Part of a small language model's weights.
Size: 16 layers, 6 heads of 32, vocabulary 8192.
Each number is 500 + 25 x the weight over its row's rms, rounded and kept within 0 to 999. Layers, rows and columns count from 0. Numbers have three digits each. The size before them is the row's rms in percent of the matrix's.

# layer 4 MLP up, 768x192, rms 0.0937, rows 145-289, columns 0-95
097:488555551499485458519475519474501509505504538537483491533495494547503490514505514481514438434488488505521501512504551548535496441505510512493478498461518515515541524511518499474528543481489478546500493478474506541497512520517507501514496470480492494478512496494462481501536476480551470471
101:509501478510535506451483438466508476513502508528499498493504499519471509448501491479480476507485550448485441489542469520482495462508487482478503522496448476520537481516491458556508502482515515487507475550505470500491517491477538505489524493527547503521493490519483477494459505489495551499
105:519508493496517492542503512469514472449534464524489504493456483533462451562503557483532541511513525472546461525498545532477487480510457512485505484522506512541471523536445497529507493477535525482498485507461527499493533532501504509529489512516498471517535507523505439495526510525472517501
100:510481472527523484502507536540495470467480453514523542508484529494529514492485485488541438459461554523495530508566503500489503495492465499520505535458509495517526512483515503526461532489499492512504511521563485542490496486437512510472483516506484493523489504504500532526522506514561502439
098:521460485532493444521494529488423491478483484495533508518518544499471521500520491524503503530507484505532520521498513495553487480526523510501459504503458485490490485532484574524506486520511469505495525478515509536524494470547517491479536468493473490467485546472517524510485516545489519480
105:488507528488514562515505503481493485475547483511445514529502479490486512516525501467469528517517465494490462495536506555490484506527505527529476509434522473519495492513482507482505543470508493482522461475490487516423519471491453472478513484445523456506542501499523544470469508498495520435
088:513515501473500526555485488490495507482471490502483486532514484473495481526499520531453529522519479493457532475494513532523488460502472506541470529509527462479548553491505502495498483421433512508489499508484465503491513511484483486469525479526476470485492516489502474524501525517489522499
101:500492487471539447519545521522449483488513461504468482540499502519528477549472491491482519474524540495527506502487499515432513501510455501520488491451497487522445515459566493492494484475482486536503491527491522511521491520464471486540477489455486504505559491509505528485492508456521510542
102:497505531497504520503459527543530499513494542525519481498470514485524466554511513479480494456529521509520490479501507523535469506481448509522478447489471497515539552505498467505480530483528492489511477479488482510524514534534470515488497440499465531507470474485485441466513547495525507463
106:476467480498505497497520520466470522464504438493442527511470534531484539494473539520493503484509516517487492452506516516524512529507474460474444531498503482507491517499453506491476467517511484493475474481449492494502527499498487533518505481493464498478485524462482479511482505544529475512
093:513482494531525502504475484502470545519514457472529501531477523487488505520463520529501484481489464518475476464523532505497447538489505458525514523477517480505508479463511460489477513508489523515529521531482485486441506523478530490524535539474497511523483526514474533520477552502488510533
089:558538458566493464489479471454539463518528495507523500536515480486470470486516518515529482537505509516510490500487506464549498487466480507505500506502546513515533547501518511494520503498509496513479519500446486492478477517500491473494525486512452496487517489497472504522460523518501477461
100:512532500536502529534429493536511479483516460515495479518512543531506499505482475469491471457516501492437457425520489515521474476516500491466502532535527503496486534491515553503531510525522514485514487500507485462502496491498523536513517503525522475484467437499471479520511533485514493489
107:518488519497562459513487480516476500466487496518510459520490503517491491537486467488483453522480521486507476486541474469515505493454443509496505478520538515492504487551490549476529509544503469523497536564519520497487480545488504549507493511518524449510465501482490482517508516508486501507
109:492514491476493514515536505510489494555541519496494490511503505495548526480462505463519514471552542489516532475489499517476468472515504504520490549494462437463496516505446484527529526510495529521510532491482476500474514467556500492512526502495508463520474502499527486509489514472470497498
098:445507467453520479516490460459501485514507516490573515546503532505495488536504479510469484498556503507507482546531510499503489456524519479546516479505518494502520473490482466483493511526464495519518542487497515454418480493494497462450497462496483483515507470490491538456492455507508508479
104:498599462496513493546528528518473481497498509527466524480512536491472527487529479481539467540525506482507496506487489486479528508473526492507503486435514489533469521485511504481466506535485503458501521490454482482496582478503508489480469498517470485495519475464536483537509470515539552531
102:489506549482485503505537478482489496513517527499474527528485479510461487536511471522473496496502512542503476497495540516486516525465481478481497502525490538548503515504504504503504486445461461477488499507520522522483486519458547492519509485497471469494467530494503462520503499488496481497
096:511542474507484466492518479477534532506507516556504455565532486510518497532464548488481514477496486471482455533550529448493472510493477521525513485513515497472530540517508500482443474497504461525517515507467517504492472498519507488471509486518464501566515486484505527521479515505504516482
093:519503462459492536498517562444478505534521468496535493548486484509560543463459459477528545480495518500480497463509433502470507492516467477522490498529505521468485539511492482529495488494505474543493508478531517494513487484498487524504473464504464474517472480477506511494474492567507490479
099:517531494476507499472468475488535504469499485554503456521480507461507507503514500509503479474469536542514479476473495487442499470470469507488470486482502514503511485523504471477456473529458509505490502540454503499476458471531510477492508507475498519502486433489505540524506525517526531484
106:469492497499512472541559494534487493491512518538467500527519502517482507486501500496491517508488506518492511498444509535478466492468483492496452516519511493476477501520510526468464524537514459469518502470493529518494478480506506501506530498459509510522490510535490520456464490497487525488
100:510540510502476529507527551505471496426482554503492509493512552484488457459498529530464529514456464503527531508524490501459529516480483521540530511474535481500506491539470526494482469496485523440520488532505482519517505490519492466493527479510480500458525490490435554527530510492509474496
104:515507487488472477532485474504530506533491503531463510512460507503484497510498513535511513523515506525535481507488463424471523449519502546482474479517470455506485489512500539486469470501470499499496489457486497497480488487469512483516491532503509548520477537493511530503483466462525478538
086:485538472507566466511482516528468510530492484488483527481536502502476485511479529517469524573540464532525485535485497516517490529527477497535531496491520522515543502514491500540489492496540506513486523509504499531536505521469485486505493512505502533519513525496521540490497487521466536540
102:515520506493517472457540510491486521529517531495481500546506509486451495510500505492489470459517458494539506490478477503522500456508517550493485522479527463465477493528456509492515486453518511491510508468505456477512535499515525538486477535527465480515497508542495474485481495526513494480
097:542515447520518523533456499478457467516488457468488481502496497467495493459494483483468533503548482507472457488488495517497475514502493458495519484545471505492519505513528475463497498484466442511551489493489512469506509513486469473510459506480524482540531537501506511508525510470506516481
091:480517471454466511480486493488443467484525491488523503465500504541484553446550507518574531542542512481537492489516509524480443548483507494465502512485507527500491530494478534493502519518480513507544501487527450507467501511510477497536471508528540512490515537485495541543530526465517494481
096:496498485515549523471504493529522477542456495471515496482513507508463551486492519517496527492504517507494490485500499533530552485485477526474465504479512473510553489466516430466508483510489560473506514531521525523467507494503478436491468493452498492485475490484472464511509489501500502474
096:501474535515511516490497457499483513500499487494501485502467516524492490528492489512498487547476529528502489507538528514509540510479480482475523498482490533495502499508504484501463477546546525514529518503495511502473579492513501497535467451493503474480548513518512489492509535512546524532
091:463517478485470488501534494496519500464518502504481481547494532491489545489476536535480532551521517487492499531475570536485498484494538544485498518560499540497493514487492515506480495475492471484503498448497479506533484525508527504436501508506499486508491522500522557534447472445535473505
097:553480534504519468530487481518485506497486514514496451486523535469526506486512486521480466540483532546517477507488486512546474503465472482478505532515505472517509493514461531499512485534503446512497497515462476501536464518480493535501569495479498463508496526522519499492483523496489458455
106:484524502493461505504474506519510497513488525497465528553531526543444515471473494507465504549506511524503517493490515471510489460521492496561456489482511525488503475505472476448494516497513516492512494451524504520525462483542514509476521536490515474504507497481497509528482464467447547526
102:503543535511511473506497522553484510513499479543530507491472490488469507545521520508494499478517454538511507479520519516508522469503525532473519503519499529519449510465479511457460472533486504492504489520484511479500508459508509524476533483518515494511478466449499490499479542478497526479
105:497531500543487500522469491475513502480517533528503505461483525501532519512487464493514489525497532518519524522470500511487534474518492512516503513473489556459479509526534441449459529481479541511467461506482493503518478504492504483502482481476534508523510466514517487532476463499491509490
093:470528503532515495526501541499479526437496501505452502487538547482502491510535475513478480515532486474505541509488467530483513510522444554505483510488495482506440475493476473518521509521510471535501498514504464508477486536492477491491485492518497543541494501539518482487480505465508468468
092:573506506473479519520503487485456491486473534532502480492502486498514501478508491469530471517513489538510509461482463485467501470501494529493510528519462492483481453469490539482497512512470492528552491478482495494468493481535512539461534493519542497469495514460518516437514510541468490538
105:466520522531507478481493522465477487496507482501517445555519503498426448473498515515499480471499513519494475490520460501505501456480493492504489481499502507492503488516505486530465506497495498499497511498511519466524487432530482519486495473508487479482494518514523514452526499525514530499
101:493523473508507476483488502439518414477514523566531514495510538481508490481495469516510509461478512521532502537506488504497526485488496516491480503538496515508471482474539485542504504517516537525493539491475484504514527538512507499470511477511519509498530459509488541500477494445496506489
097:542440479501531474516471520562533470466483480489475507541496523488483513505450493534467518472479489493498521473506503498461562485497503541486511511532505474479533441513530473498524495518525494478484536492531454464507504510508518501492474487520503538508497511474518484494475502490501505536
101:514497546477476519516507531466490477463511480481522510485454516453515543504526529485491439497508475511527470489510465533504504469471502478455524498517481457526492464515536479502519504534542463461490522527518503491522512537490551509501537426475465463486523529480489489500447457515499508490
097:493485489490496500496516554512468485511503496533467499503517522529474517511503472489445460461523521489505498529529515505482515483487556509501491475496459482502500495540468511494554507489510491505509569468496511533511465469500448464481540476465537526520493475508498499468521455482497492474
097:496490534501533501473437524499499479526473463550468488501482482470439535520517523431499532502513504519488509488487478481524535497527506505507520458492529487501459508472507489518497451491481504488534494496483466482501508464501475472506491476537518536499501497476534471421519524458476542504
093:523520470468513511507498514477508544476499516549465505505502478540493506500521447508481463520541498540456501493473421462511490476503486506456449546478533506480479477492476481524482491527513488493516490513497469522491570462489520473494491510517561511505493489535557510528505458511492511510
100:512517500499474493473527471462507513511503512494501480510535535514509481463451503503483535518512504528529481494520543486540517488473477509555493475529506477477461486512495493473499495474501497560517539509525506512460489519522532517510525474479474562524460499504494542514496523500486503483
112:496520487456487486481487484512558503471479488510547482505513515482498501510504508469494498469504494486479453472466564489493486498512496501476515518512497495491502490480483467438518483512494461511473528537491470520502563525460528509486484479539497500531496482494533553519504468504511465555
110:477460478505526528530530476495474536468438485486499536468503508483485510532487508488526494511540506472534466471521449531494522490482520543500494468511466497518496528514501493472524492498508519468499531517502486465487465454513490515493508500498510524511510510518485472517497497496468490531
105:500509457513534547504423528566504446490536470486520467511549488459485478509520480549481485519489501490510498521474539453457536525529500505505491534497488541511483484511515488515484529465466480509511510529526479503508490525500488487493535493477484472511489461524506485484477499511466472541
093:518509524502515539499501535462504464516456530495523499535517482492501463500483460537500508524520510511421509531525487528510509470470460482505493514506473528479525551483536455504511508540503506522525521501472494500513488514489464504498483518473536482513490520481498532494472458542462504514
105:554472477474519522478505517529493465501522511523486521480539519463489509485540542490506470497531462543449472499495488534484520494492524496540517508468476505523449465468483511463477508483552471496515535492492496514523541491509523495514506507492542484529480503515484531514506443515449492453
105:497540486510490477511519488491491497512498530479477483458500539511480508472531512469522445479456448529473507488492462490454518461485469467519505529492490486518510509536450519541482521465456470512534547490464558541468484479526519519493531523510500510506536515480500500511456533505454544480
115:532499515488495499507545524478464500473493501516481496507484470558476498493503516505504459553469501538529457491508480498531497466471504514506490488510529512455520531466455542509454474587494486514506486502499471528546563467502449514516471512520501499518521499494504481490474522505532541488
100:510485505534530477504485506475453519482497505493557471493501505492439483497523506466512520540552527467501435453511472450458532489458482470480493471486480506536492513524540492469507475539505489474499479494539475497500510517489469476544487476486474486505523533458468476450544486534457496479
101:476508490514493509505490512507488496510492470478469507525481511524451500471497493471511531459541471549482466500492485482487522482516471548472484486508500543497483484481487467485464485531513511537504484502527519495528473512497507518469490473494513495536548454501519482532460499508498515504
097:527494494507516487510475490443479475540509504463536568509544524491456500476534527502522417499473536493488469473488476495474474500519497474505509515519463535484547515528466545509503488481497535474482472452480499471531474519511506494460507516556487454469504535451505503509443480473479497512
091:470495473515484459515496515527488538498511561531501541489502511502466490466556480489490475446536531528515513498491459491486469532482511489520500502471536523475531538524549491511481528487483459543507510462519518524494505480527506497437508504507550493475489495502484475541463524463481513526
090:498504492503515483480492563509543555524466513555507498514439534529509506506532507494486483508489462470494491515485484473490562494516508533459489517510466531485495496464490505509512493478513488491498526519525518505506525505475555499569504447504506485504471494487509523472519517499447535553
083:486512497513510497464442501542472452463536484482477517461509498513476473525512491511492465487508501493495491479479476531460497504509445445480520471533509466511516509507537492476462487516501483532528513461480495502504451541479466498484516474459471530518525444528536449530514549503511515497
097:527498483470481525467556493492505511485535553477509500509500455510483529532506532516474442499500466553524482476504518495472507484511510483530505552519483515493535521505485494463464508530524519538535545518490506506496539529526506474523505543482467497509510466478483528505517517537517515489
087:454532510484527529528486499495494472505513521528481533497491498517450489436455490521493481519496458539478513471545518480433500477458490506537505511525524496530462529494475488505511523527529463497521475504511464483510523510536513494518516496485547511507502506524460542516526486465526502525
115:493486516539536500521523552576490499502513540521505472546492513498491471485510507492507480508474511485541457483478493478494540514487444526467474479468499498477466493530522462495505467496511495465508556479510491488473501474507479492476501445472426516461494475554466462484529518522487525490
103:571479481504498521467556515472500491453523527495479499540501504533499486479532484520490494512467510502487479493480533497510492469456531493469458494516499527557505577517518519548512496519531487478516529510533497500520524539498508504491472463537477532491469517490498567502493554506526517501
102:438502465507508463484502495476492522509485499500479508533531468509571492500551478527466525503468484547472487529446508582488501505466492483468464516510487488512498490536473467538471472498497507440485489488503481520502480505494499513496481522501493486524455512516502553489478519463503497451
098:515541560477477493531497522500516496514527499504499443476491520524470492487458514512511478485515503498558469440511505486502519503527509500487491483481487458526447500452491507506497503515484474502441508504492497516534508515519522516509514488491514517452507503431521527506512513486502497554
101:469525501511558529467512482470484466493513481482504473453472543502498522529509510496512492534488463484470493487474505497529459512489500442526560474481506485488521492467489483521512503469491486481462524467473480493476515511487526518478518521476479504451481494454504538532513505503473518482
094:468527477496473484482497533473506513556489520507527521501503521497501445501489518521489463505518474582495468503484490456518505498491487472475453500485511498529511521495527511483445473428517491483507503537451489475500496529526482521512493491561527532511515520478450526513479519492524506532
083:496522539552509515465451527488514510484485468545518475516513520523527493511540482463464501512501498488478497448510480562504532505534480518472482502507530490513498497533468496481521462494516487470483522515516481486507486520487494520500543518511495490502486505527486523472517529536516516538
103:535530491472492533469453467515516471502529505541501506511499513526471480513495524472457498459504501475484524468443493493483507450486531496491481488491524489519502476531482489554509495470496500465497493505486486465551519523510564521486474479514533497463513503483488494520439516528507489483
101:561504491517474492461476460531522512512478491525472474548491471516496493501525513473504518529477559526526483488512500492488512453507508456503487451458495504468487503542472498489504480527558515491497498463477511536506483489455492544486496441497514475499435500475526488518481501520518476547
097:484475494454487478479498490503522501478528527455498521487492486495485466574476477540462458527510541566507531516508518515511486506449478490461551516492490521493502487477526494515526518478493513509482457534539533509499533475528536480515543519495481502526485463514504490499480496490523495522
099:488502496477543499515518489486457564522445466523507498517505514530503510489538506510516530492557456507518467452490522505476503479460487483513530521466492543506475467486438492510509505568477511498511503512517508507509500532508521492540474520504485521474482491444528510496527487519553527460
104:450478501568487536499515469500458464495498522549502525538458462491534528507511486535477475519508506470509509496495506472466513462464476514506470456479477501478517525493492486463486530507529518501520460484505441542500479502505508511544503504510500471484471498528513472498527562486517507490
093:506526504551459480507492473502465506495494519496536488501493482490527525506466501510470508489489462498493483491478503489505488463464446455504528477541509536489430512512527466503492486513521502493478475495484514515501513508487509490524506525488514500475505526531539545494516564513526489485
108:478519466499518496511501483463431497478524526522468506547531512502484517482456528514463459468558434544523509475507494509501492498496455496502508498520506511468496510501483482488495504531484483510519501512475450500490486545542482519453449487474503503497506514475484496503480532485485498521
106:499489473534528487498496513479509494493497489531509519532497509505548532495479505547507482513522485519528522488460456454507512464542522526465508445499518502476432507510503532485474523489444484436505477495502510523487521466524486524530552498469527515478517501511486485484482540505473519494
093:488520467499480474508543496505496513497508472486505472564498484479417505498540518511487510528486532476516504537496555431516480499496505480504480518504489506508472471489534498540509491493471522524537481535529456500442466489496513471454455483519496512491470484502507483493484497460513502554
108:494477472490505491503536503498504489486506537479510482489494525533523484536492517503506475484514465528535517486551454489512486526461496518525515495445494472484472539518487547504473497489498522467468544507536493486527496535476570515490509495524484492524457525501485515486513473496483521487
106:521468451528481524479491497515503458496534502512488509509452524492519517485514490485483483470514541521495532553477541495537479482492476470477547524504525475495529449486474477517494490511452510493528541526504472476487502485505492505497523453483492487515466461482516523496486510498524490504
097:515489429533496498499519472534456473462465456454469532496501530526536501505510504547470540504474515548503473475526535536501539505512529506514496488552494513501531518483520458475490522478553478525479510481472501525521496496530509474481463466501523492467514509486474526459513463476548506505
099:518498497505506501531501474445515515516504519471502503489506545499467530457478560499471487505528547531491470514499484488480508512515488501532483505539481471496486489504522515470472493502546481500535500457511497513525491511507538490492570575473522485442550545509521489511474502513524503518
106:482495468496501457520476515516475474498508446496510520467503548498497560489470532561452533500493496506495495484513523540497536494503499510511468530511532478536535471481486476477498502468507529522470525507487520491463454513486477473513503443508509488517500437496482526496487502541504521510
102:466503534492494513493470527501485506468514478498493471460465530478470495493497529481476428512509453506505541514508493475471538505451490515542506532459501527478539509523494489482496490487467535493510501545544525492529483512494500528505517464514490471517453488497475527502504502464483515505
097:512497503542483479504444486494482483534441481468562514529490520477482484480506469485509467493477545508476487517542485516493457499500512453507528480474498501505499495517478488521484487486478481489446500516509529532484563510513483542517504490510495472489490553486494516466471529524527491504
108:504517471516510508521475539479470488521495515529516508521560525511502524543498472508481506470502530493472484512543507526506464489488508492512511525482539519447534534476522484524476496557476491518512546487515512478511488494523526498520559487478546468473533475522510495534497511487496514521
099:485457479516523522435481463463496512498562528520500515527493525467531521485496544513495464535522566520514459527495523520509513508457465496495491519490510532504479503484520525493502491479444488533509551496468507499510513541516550499476501503498514482453487488522516514490486515519492446495
102:510498488515533476502463475543522537448486553510514498506511524546538480503538506470469492503456448495495491461503532508501517507475495498511517494500519500501509495444515483452475496515499469492464499484525518510509499534461535490473503482490446480511537525466536493536502501482492487517
097:505497475529478457489527514488455484482477489484474451501529503501534538459503517538524500471510436501458430497491537540474530525496501506513505470503495491458499485525491452455496467484479488501490470491504502482487467518515516544492508468510509493500488457493552534539504475503489522535
093:517512472546506464459531537457511496522518486489483481497467550501447547525532484530484508484470486497483476529496528526507527496514506517532508529468485486506452476489505481487496494505514532509494454507503529455543503500502514517491488510490439504497545514508486524526503500514478492509
080:486491487520474499498481482509504482541509459512465513496495512501459470430501500488503510526455486502507527463504517523476482467505526523546484479492522524502510477479450505489509532481509506439480563497494504510503515415520464486532544510523507532461503495493494478480522528501502495513
104:525516534497486480491493466492506490482478503513442472516493486536496467495448526552511553500489478508482461514540489509479508478508502504520477477489488542499498501522542504515523458507465489530499555489501527518478493462477529485489516508496480577502495497504502488509531483452478516476
105:506509483438524531510474537474527504507526481481502504526526512506505487445514522531530510501468488514519519449448518521500513498539506526518461448452465493492495527503524496498511471517516548518515496506488540481486502477497494488504526488520493544458484507472511503451502495491455520458
099:544496475511499493506518505520480510478493530511483487538489492536483510484474495455496492448499552479502535544511512498531516467465522484508472487550477505509482501539484495499496521500493467507474491519467472511494523479511560535517521501522464497488528488503532526519478499502435492510
099:467495502518493556525526533482492512478488526515528536523423547487501551505510506522477549465484472508507496517488513510542477477487484469495497494490575507527516508514522516451467488529461521482504551520543501510479503497547520463501498490536503498487508494474486568512529536468488495486
098:505483518535468506528490505511489452502506465484517528452489498528492516547510528539506491523474502492487483479472489534472459493512497522470488486495499467494525465444485507512497531491491520529529469523491501487477464511499497488518525499518489542466459550512563473513485474516462520498
095:513481512487519525462485471471478512511503487532500504501509519502489466529474457539484504509499502470534466490541494523499526539495544486512511525509506495516547519542474455494469491458505503542466531495502475482501453468498506507501540479516491449453503476542499507510520485474498447485
103:515542522498509501516503515531539473477517471492501499498495509523471470537468466452484507517530529481520510535493504557509496526478560529493500498483507566513483495557504507472527495518512464532463462523524545518539500471485519527486487472487515515512498520488477531500467471500464515448
096:536525495565486480532503497513544486477497487529512526505516498494548513529506455559477468474517479492502532546485542516513453504438501516501499492571485491491535497501480479512478519492472528461501506495506490505431519472558496496525521506526486519516512533447501479556490461488513454486
104:508534509467520530507479505461470480549509448484483515542496517495462545482543509517503509505511499511496511507467529490493493492483503461491487557537465512468488462510521532430466529535528549525519483500476477518505502461498522470517503493495522500486500515446462527476501513500515505518
106:481468491493557468447471467504496455499510516533499487510492454476472531527517468495486505527506535532478519517474510506523530547474462565469481481462525514470487504508500494534526480471493521523508498535497457488507533492487516489497444496535460522502504481570540517508518482532498476476
096:454544493510471447509542542517513434489525532495525509470522492475462524519510515528461500518499494492458495509501529484481489492495503493472520505495534488482539486537469456493523482503480478514492496496476458478540502528534522546511477479491485469477499486464492482485516516549474502468
105:505516478498480474502509513497488506529521502483502502530504535510501502478493498466534507503477486486492501464472497488494500510493443533530502525515449510480532496431523499449513518487517543494490512515483487522469460446498488509502530491509525506498537535501501521501496521469511511503
096:475469513441483525493455508523474507482463511510500499568488497486437509498534486502441487531490517537527520503493518482533486514497509469502519492497488502488498494456493476528513460516492500514536521514506510465515544531507501502482503504528496504499485547476507541526511484489505532481
096:512496468465518480532497500478503528476506533473541488527491514531501548481478470483507528520439478498513485508506493501514517526502500514464565522515530478490506520515533519489481512452473508510510520547512443476459495489525490502504483512517474523542504493496516478520502513518498496481
093:535521477485450521510445484493545495516511494502486472494457550486458502496515460550492509500482549523477514475482494481484476488486467516497484537500468495513484517502530529454533477486472503486466486450533526534505520487529488533515515547483479493523526503455520493515514508479488496500
109:526464503521548476502497518555453464538530509473530488531544486525491519518494509514454585518538475524487457478473503495497487496498487475504488508531485502530545493536492540475506491480539496513448488483522497490514493481520520512471489448467474488486457519466545488493523474552515511525
096:468488524520493559471436526540463506469484507509509501514569528502486516502533471514480534470520532526502481484486530480474491517508500520501521490479479566483495458488520540505462479492467470510495469524470475533491478497502493505506486490476542411472497484483485515478512515519552513481
102:490477510497533473492489494505507515516462533497477482502519497504511503482484485496506512501496507498513494469567481480503457445482529488541500511496490501501503520469488501540484487498456474452485493453491452477506464519482513532492587551443565483481452492481519516531490523472518496480
100:499519527510519462468502506497492513517511487524542484517525525518506467508478506485503520509457499535478502521473518483497483492465516509507511501516535516480520555519506517455517497547495514573522520490521515492527524493477510486481546496506508520504482514492524492477486503516458497459
108:496499467476495478498524465504534494487508499514478573509481540474470457529511507510461517496527524508540545490483503509465447493484471514457495517472485540530474534494506488501493509516550486506487495458502475493513497520520501501501486508523484510498539466476520514519463516470525499485
099:472448502487496514468491503469471519515486549526523455548507471487484513495492493496500509517513485523480481453492517485481492456503482511524514517505499573524516508524511484474544503484505518508504468533511477447480514519496518484460525491498508483500502462440554548453502478488513487514
099:490530484441497526543493497511530511508495499511532497475533473510484494536503541497478462513509471510476485471469536566482524493480520500543485474472485496534499503501502500482523522533466480472473456527489455499521520505527543514442492521491503533507516483454457541475485543519508468483
085:542517514514489481523496527500439518496523511531470519520468493476529506533544490490494461476489497473502534510508515489512538495471489523497503469487494519560456507487490491518462501516518529460511511493523499503482534466486529515526491497483502516514499459466510494556469543549560520468
108:509457506472528500497466554489554475489481516483507486490494534451500488473420509506500491473529529518525465479508439492521496494511515524543481480541441552518512489475511523484478446531492502504446478493502507489489508531513481514508498482470503538530499500510492516496462528466515491470
093:470547489509512471486482535516493534535502455503507495477424476498507499523492502512527517528521467509487503487493515479476515539475478540459492501497513546507497472520479476539527485511487550467483495472517415507507519464491522487556515443507498483521483485500470485482524547525507538510
089:532540530489464476567501545532511535477511472506477514513491524532488491490459520511508505529536502513533503498493493499489505504519505475506535486459459477531561553469534487486506453474551527465539489511519484488459528500495503503480549498524505522464493521484487519510486502518494497535
101:492456510527497491508476508508514510498501479465482458518480516517511519465487508508412533559502495478454496496475507493498489471464479510502494475490504518495474501518482454540466530491481453496514506484479519513529485473503502504510509508535535514537451520519502474480513502512495498564
097:499516543530493506526458515498505510521498509535493501480460491472509542483516477514487489467518531459488469508479525464514511537504506498511511523503534540540514526492484533480494470484520464491483525542491503539491489510509470504512529525477441517470502527513514472514504479514485480526
099:508494487469511468514483546520464484489498504463531493530517540465501478477471541509475545506476445502524459470480442521506485484485466511505538525547493492516431538479508513505477526531558493502478508469515500505519443495510463508510461496450493535487492465483514517475466517452483482486
099:448518479469516478468527521497506496490507509450487541468564451536492470529527483524475450515494498476490490482505496530461541478485481470516530517499514537491492490475507512516501518486489519487514524558457502508543487515523498501502507508534489498497517519524530526500463546481495494474
098:503452483474469477535498511471491482497536562513487494501495530509522514424497503486519496499530482516492489512500493500490450496479494519479541486496524521534482455475504495550458504479477506522502484522513465500501444522528508509467503470480514500489510490528456512515470479478500504513
107:472508494486514498522463484466508455491490467478477478483525553501487452494492505508473542496481475503523498484510469514498498497500527483455524460488517504547552475518447456500486475468507516512511477478467494481472523464485512495487517505475490514461462503511540481535458500528512493516
126:493540456539491497472499486477513510514473531516511510490490539456493518470497461500440525501494554521509529506474519508519504475513506463498501480461486534546502501522517465470516555485539521505491535543466416516529499518504519505481545485487502486497510482515521506490487520504507527476
096:506451511479492494527473503463486504493465490501526519453500485473452503490533518474469442501495490522506500480516494556502509503531468498508500421499493547527514477461470540541544452486449468494467475563505520475496522476481489445516498502479491529535542508534530513520498529490497470475
094:532498512478524501520530476484494459501468509511489473540510529527484455496498515466518502529473529521512503521468493500455523476505479542526519534514469504515444545521528509497524515504521501516531497488514505470473495496517486535475541508493445545483469484501519524531485541489528491469
093:469507474492498507487481493530472512482500522585509462487519488503481475530484531492465519475487499516521501503533469500584533518514504487474500492495506500481496483495483493519476520474510465525515508492469454487471525447523500517494532518481491519473474480528526513504483484467485528510
104:487470451483469488534493503513499515507502484532539492512486514495503516481525458518510523508517493495501482480504518454494524490514487497469489523503504497479513491488508505490495483486482497552491532495524503536481520481521542545475525462496521514492485516471478551504476486488486475515
104:496523513561476512527463508466520502504453514539474539518446490475502526468503424517511492502514518480559521514486528485510529481504493449497502491549497514505468519493509478507506523516465499549483463448509498469490524516490521499448508514431489513466511478516528512477460528470471476486
108:546490509501509474540515475529499516518523496504424507475510509501529475488569523496462481535517548503541461469533506496531509485493473518484498530549506502474474544526520527511490485522491522464486498524484513509499492506532462470496504513539515515528470514500469501497516469518482437531
092:456516469532507540457517532549559497474487491457506497496456559490529517515472497485518473493487526540508485488515526552502515497496511510503531489533502559477500479495496505512473508510483500442548499494490512482513512472535491505499475509532483494465511500457503485491498490535499499466
101:518486504477507502487451502520551477498501525495510468519473505510519504490480485547496469493524477456516491475512504509493472489482467491442511484493521495496529525523476480545463484522521507475447498505522486529520470492537534504469496504450488461540506466489456511519478465488515470484
098:472460482565488460479460532463507528474511517498441489489475515518493470545499506530481507520493488524501517520509499495496499495475446511557499515552505493488495506498492505493492502477501499482485478462494458482537466498506506509515513475492515501483519553531525534563491538512545496521
103:531491478509497498493546496487516503525535489464515524469482490496508495474534492505484529454468527560503528455497511532463481523514467525455473554500528490501458488495508486497491442471511471500504494502494462517488518527526540532434498471493485478485539499495547483496524536470507514471
107:515494490513516486490519478471496492499527482506551495540459549484484515502490549522537527495528512522462508500545495521462534468518493463487519520518564522482524566500519532479519528482517482534488489537473511517496529476499477458489546494491517488525511488491494496502483489488489474477
093:508485481533464475536468478526511501507501482497526476529514507474520483466467522477462465494504493495539503508487466505479521471452485546503520474503513498472512476507540484505505497483506503499488497485490507516514485525493564511524526470512513488456517461505474494488482488499474550489
101:499474526488526517570510502504507530499480509509543456509498500471458501488498501528496533486507515459537512470502473527447476473575461506501518511511505490457480494462490502459498511528487483490505518513475496475484514482495477497510493494507509487527465497511518510537469514444504521514
109:495508532520546494495520542506504503465472522501555492502491562519488520516507495509500521466538462494475470487501482512476501493537479486501519527501478533480497514458476470498531519526463481495512516473493494457476496525510478483516484481477479495515475502508501526512514489514484507466
101:523471517531473463511524466515519459552531515487521524514501515481497470539485526496507468504494486508495492513487491522492470503536483579475526522451542518449489497509519533494545507499474518505525466520501532510501501460518468548552466475492514469504484518482486502492498527498518490486
083:483529542567510456498544500468541475482442506476532506498551524524487504511478505491508505459519476517533490457515484524486524492508490474473489474494506474511523487488483565501510521499534524476499456530446459489494504489525510532490495470523514519534482520512562523513497489443496509461
097:491496531466499474514477486494526450471493492512491520551480527479481483510527501508471503526554517475457475521479531480497503512488492490480502543448482485498484511507515513503520511487461526463510443472466485461513520513543525490490515464491481506520478503506483526513493504507476504501
108:505500483501461504480499520534469516531494485507510559528481537513522474541475514472494489520536487525499483491468543547525508532511526521512529455498513508499496461507483471499464470488481512504540478506494479467477516484569484496510524473515486510536488443507478488489511518477480539526
091:484490485537520456482543472511535481500502479502535493507519490556540479527530547511513483534519471513516472538504467482518512478488472484531468502458499496520499478503492499520453515475489471501540465536524488512493507547487494498497534528482465519519474508472489461487547482506459492511
102:485495539511493486497504478471492474552531467536547488524496524502511490477510515514468518483465485533542518515527496535503506481516543491477566461509506510501467492472520462502443531549514515476509518531463530502531484507537480454505552496486531495490496505477452520447430510480513503510
101:490525514522503487508559529447563477489516534505473482436494487471483570514522524485524476475510454489478519503488453507478503462508497535484486527494528496535468474517505488498499499476480526519520527524524467467482478491553487482528499509485525472520520518465466531490462469501470459438
100:533491491449534476509493480488490465504526482483494482490479481494515499502534493488488522484441534492477451516515527499477477503505475524501430474491495503435491477483498495507469522503504515504521455505482495473522537537503520491501496482543484502532483517471507489485520492520490532519
100:536489518488476524506501485514490500496507486450487482497520500458478517548515515499488457473537480545520494547560454497478537504482484515453526488533498516502520475476485477469521547494518536462517506496483482488498537526493499521540561492510484468531506505474503465541453505492506497452